config.toml
n_layer = 9
d_model = 192
n_head = 4
n_kv_head = 4
head_dim = 32
d_mlp = 768
vocab_size = 2048
activation = "relu"
norm = "layernorm"
norm_place = "pre"
norm_eps = 1e-06
positions = "learned"
qk_norm = false
attn_scale = 0.177
bias = "all"
tie_embeddings = true
parallel_block = false
init = "normal"
init_std_qkv = 0.0361
init_std_o = 0.00847
init_std_up = 0.0361
init_std_down = 0.00847
optimizer = "adamw"
lr = 0.00134
beta1 = 0.95
beta2 = 0.99
weight_decay = 0.089
lr_head = 0.00519
warmup_steps = 312
schedule = "wsd"
decay_fraction = 0.614
decay_shape = "linear"
final_lr_fraction = 0.0
batch_tokens = [8192, 16384, 32768]
seq_len = 256
doc_mask = false
train_tokens = 123100000
steps = 7665
dataset = "wikipedia_en"
Each number is 128 + 24 x the weight over its row's rms, rounded and kept within 0 to 255. Layers, rows and columns count from 0. The size above them is the row's rms in percent of the matrix's.

# layer 6 attention key, 128x192, rms 0.0894, rows 109-127, columns 64-127
size [ 86  83  83  86  85  84  85  80  93  92  82  99  94  85  85  90  86  96  82]
[[116 130 129 112 114 132  99 179 132 152 134 105  94 124 146  88 120 141 158 132 111 127 122 105 120  71 136  85 114 175 115 105 152 137 127 148 134 142  71  98  84 137 119 185 163 111 147 148 139 138 127 124 164 167 149 122 133 173 159 139 122 114 141 114]
 [122 155 161 143 112 148  94 156 137 109 119 110 129 104 139 131 129 129 152 133 134 119 135  94 161 104 152  87 127 163 141 108 103  82 112 165 129 100 122 127  98  95  92 130  80 172 156 106  97 140 143 170  93 107 174  94 109 153  85 157 141 112 157 118]
 [118 115 110 103 105 148  76  67 118 129 143 114 106 140 138 119 145 104 162 159 168 122 110  92 171 128 127 121 161 144 104 136  99  81 149  61 109  93 114  89  80 150 134 121 123 143 102 117 135  76 157 172 131  97 112  93 148 157 157 150 131 120 114 135]
 [122 103 139  92 151 133 129 153 130 143 119 208 132 122 141 103 122 161 145 135 118 135  90 124 152 134 160  80 138 125 102 157 116 119 133 112 130 132 122 130 155 118 182 123  94 147 133 119 123 143 122 116 124 162 173 133 131 154 107 130 133 143 118 147]
 [128 134 151 131 108 121 119 180  98 160 115 156 125 121 125  93 112 178 160 130 126 126  74 129 148 117 105 102  97 116 128 128 127 109 105 127 136 136 117 123 136 152 154 113 130 134 143  98 132 118 119 109 116 147 145 168 110 113 121 130 146 161 136 194]
 [ 99 151 158 149 119 144  92 121 136 144 168 132 104  96 133 138 150 138 177 145 133 124 156 143 131 140 120  93 142 145 130 121 130 114 123 125 107  43  74 100 135 150 102 156 147 134 106 171  64 134  98 124 142 110 142  98  83 128 131 182 159 156 159 118]
 [147 134 107 109 129 116 133 130 143 135 144  77 117 123 132 137 133  89 105 147 110 138 144 110 149 146 120 131 168 114 127  90 137 148 113 102 115 126 109 129 104 118 120 172 155 116 124 129 142 118 128 123 142  65 107 130 154 126 152 143 115 100 114 107]
 [126 147 138 128 153 136 141 137 150 155 143 145 144 133 173 141 125 167 115 107 109 120 152 116 138 126 159  89 149 122  99 101 107 128  65 113 118 140  91 136 127 138 138 160  84 155 146 130 109 175 144 101 112 161 149 136 129 134 143 113 152 151  64 136]
 [131 145 119 108 147 161 133 147 122 134 162  37 147 164 113 173 139 147 147 122 139 118 127  92 137 134 117 136  99 144 183 106 149 139 123 175 124 123 120 121 128 151 100 100 119 138 122 114 142 110 137 166 129 119  94 163 148 109 138 118 150  58 119 136]
 [129 120 120 162 116 126 106 119 142 126  88 167 154 130  95 128 148 112 155 145 149  98 154 156 142 157 161 140 129 119 154 135  80 165  99 101 156 110 105 101 185 117 104 119 103 103 130 139 136 162 170 119 133 132 138 127 111 128  92 137 171 154 134 134]
 [141  91 129  83 147 108 136 159 131 146 144 186 122  96 156 134  91 138 146 124 133 139 114 146 140 100 169 103 143 115  98 125 151 120 124 101 122 141 103 134 161 137 177 113 117 142 113 134 108 104 127 144 129 185 171 123 146 156 152 161 143 133 125 112]
 [107 200 110 129 139 112 107 102 129 118 112  60 110 145 129 157 139 122 123 128 105 141 175  60 136 160  84 138 118 153 114 115 150 122 119 166 129 143 137 117  84 136  71 141 101 133 131  84 143 134 121 125 103 137 102 110 153  99 142 123 108 107 127 123]
 [116 112 112 114 104 144 119  86 110 110  92 133 113 112 101 109 126 102 144 140 159 166 150 132 137 146  85 128 138 115  93 160 149 133 164 148 162  95 127 121 141 110 108 134 117  75 146 117 120 105 149 126  99 132 135 141 101 123 125 139 118 129 205 109]
 [118 158 144 133 134 122 114 139 131  81 108  58 137 107 106 143 153 145 109 107 147  89 130 106 146 169 105 137 116  94 140 120 110 107  99 141 175 134 117 106 101 143  97 133 108 137 112 104 119 160 170 124  81  88  83 164 131 105 130 122 117 108  58 111]
 [109 119  98 121 157 180 109 132 124 150 132 125 161 202 143 120  93 141 170 124 186 151  81 109 119 131 104 118 161 165 125 108 124 139 118 114  75 131 102 146 151 120 134 133 107 124 111 113 150 125 129 175 137 150 164 112 168 140 112 111 130  95 127 135]
 [118 161 169 132 111 169 149 153 133  67 104  77 144 120 112 153 117 138 132 152 127 163 142 130 129 104 127  88 117 147 132 127 138 111 106 177 139 110  93 137 112 105 102 146  94 149 182  97  83 169 133 144  88 149 126  87 118 139 116 149 150 118 174 100]
 [110  94 158 119 137 132 132 143 135 140  87 199 140 102 136 132 122 135 127 132 139 155 115 145 134 132 161 121 160 110 114 160 105 140 124 119 125 107 110 135 150 115 173 127 107 143 138 151 106 150 138 126 120 177 169 111  99 160 122 150 148 146 125 117]
 [100 151  82 111 141 140 113 114 158 111  94  82 155 152 142 135 122 119 122  94 142 123 142  85 153 113 114 145 165 182  93 123 122 118 124 115 138 135 123 105  50 101 154 143 136 149 162  95 140 118 132 130 117 101 117 136 153 153 145 121 124  99 108 112]
 [ 99 152 142 150 110 149 130 107 140 120 139  77 133  97 122 130 147 124 110 103 108 124 182 126 110 113 128 142 121 136 161  98 128 127 128 161 147 105 126 116 112 155 106 151 134 100 157 143 126 170  94 111 125  88  82 112 115 104 128 147 121 137 126 113]]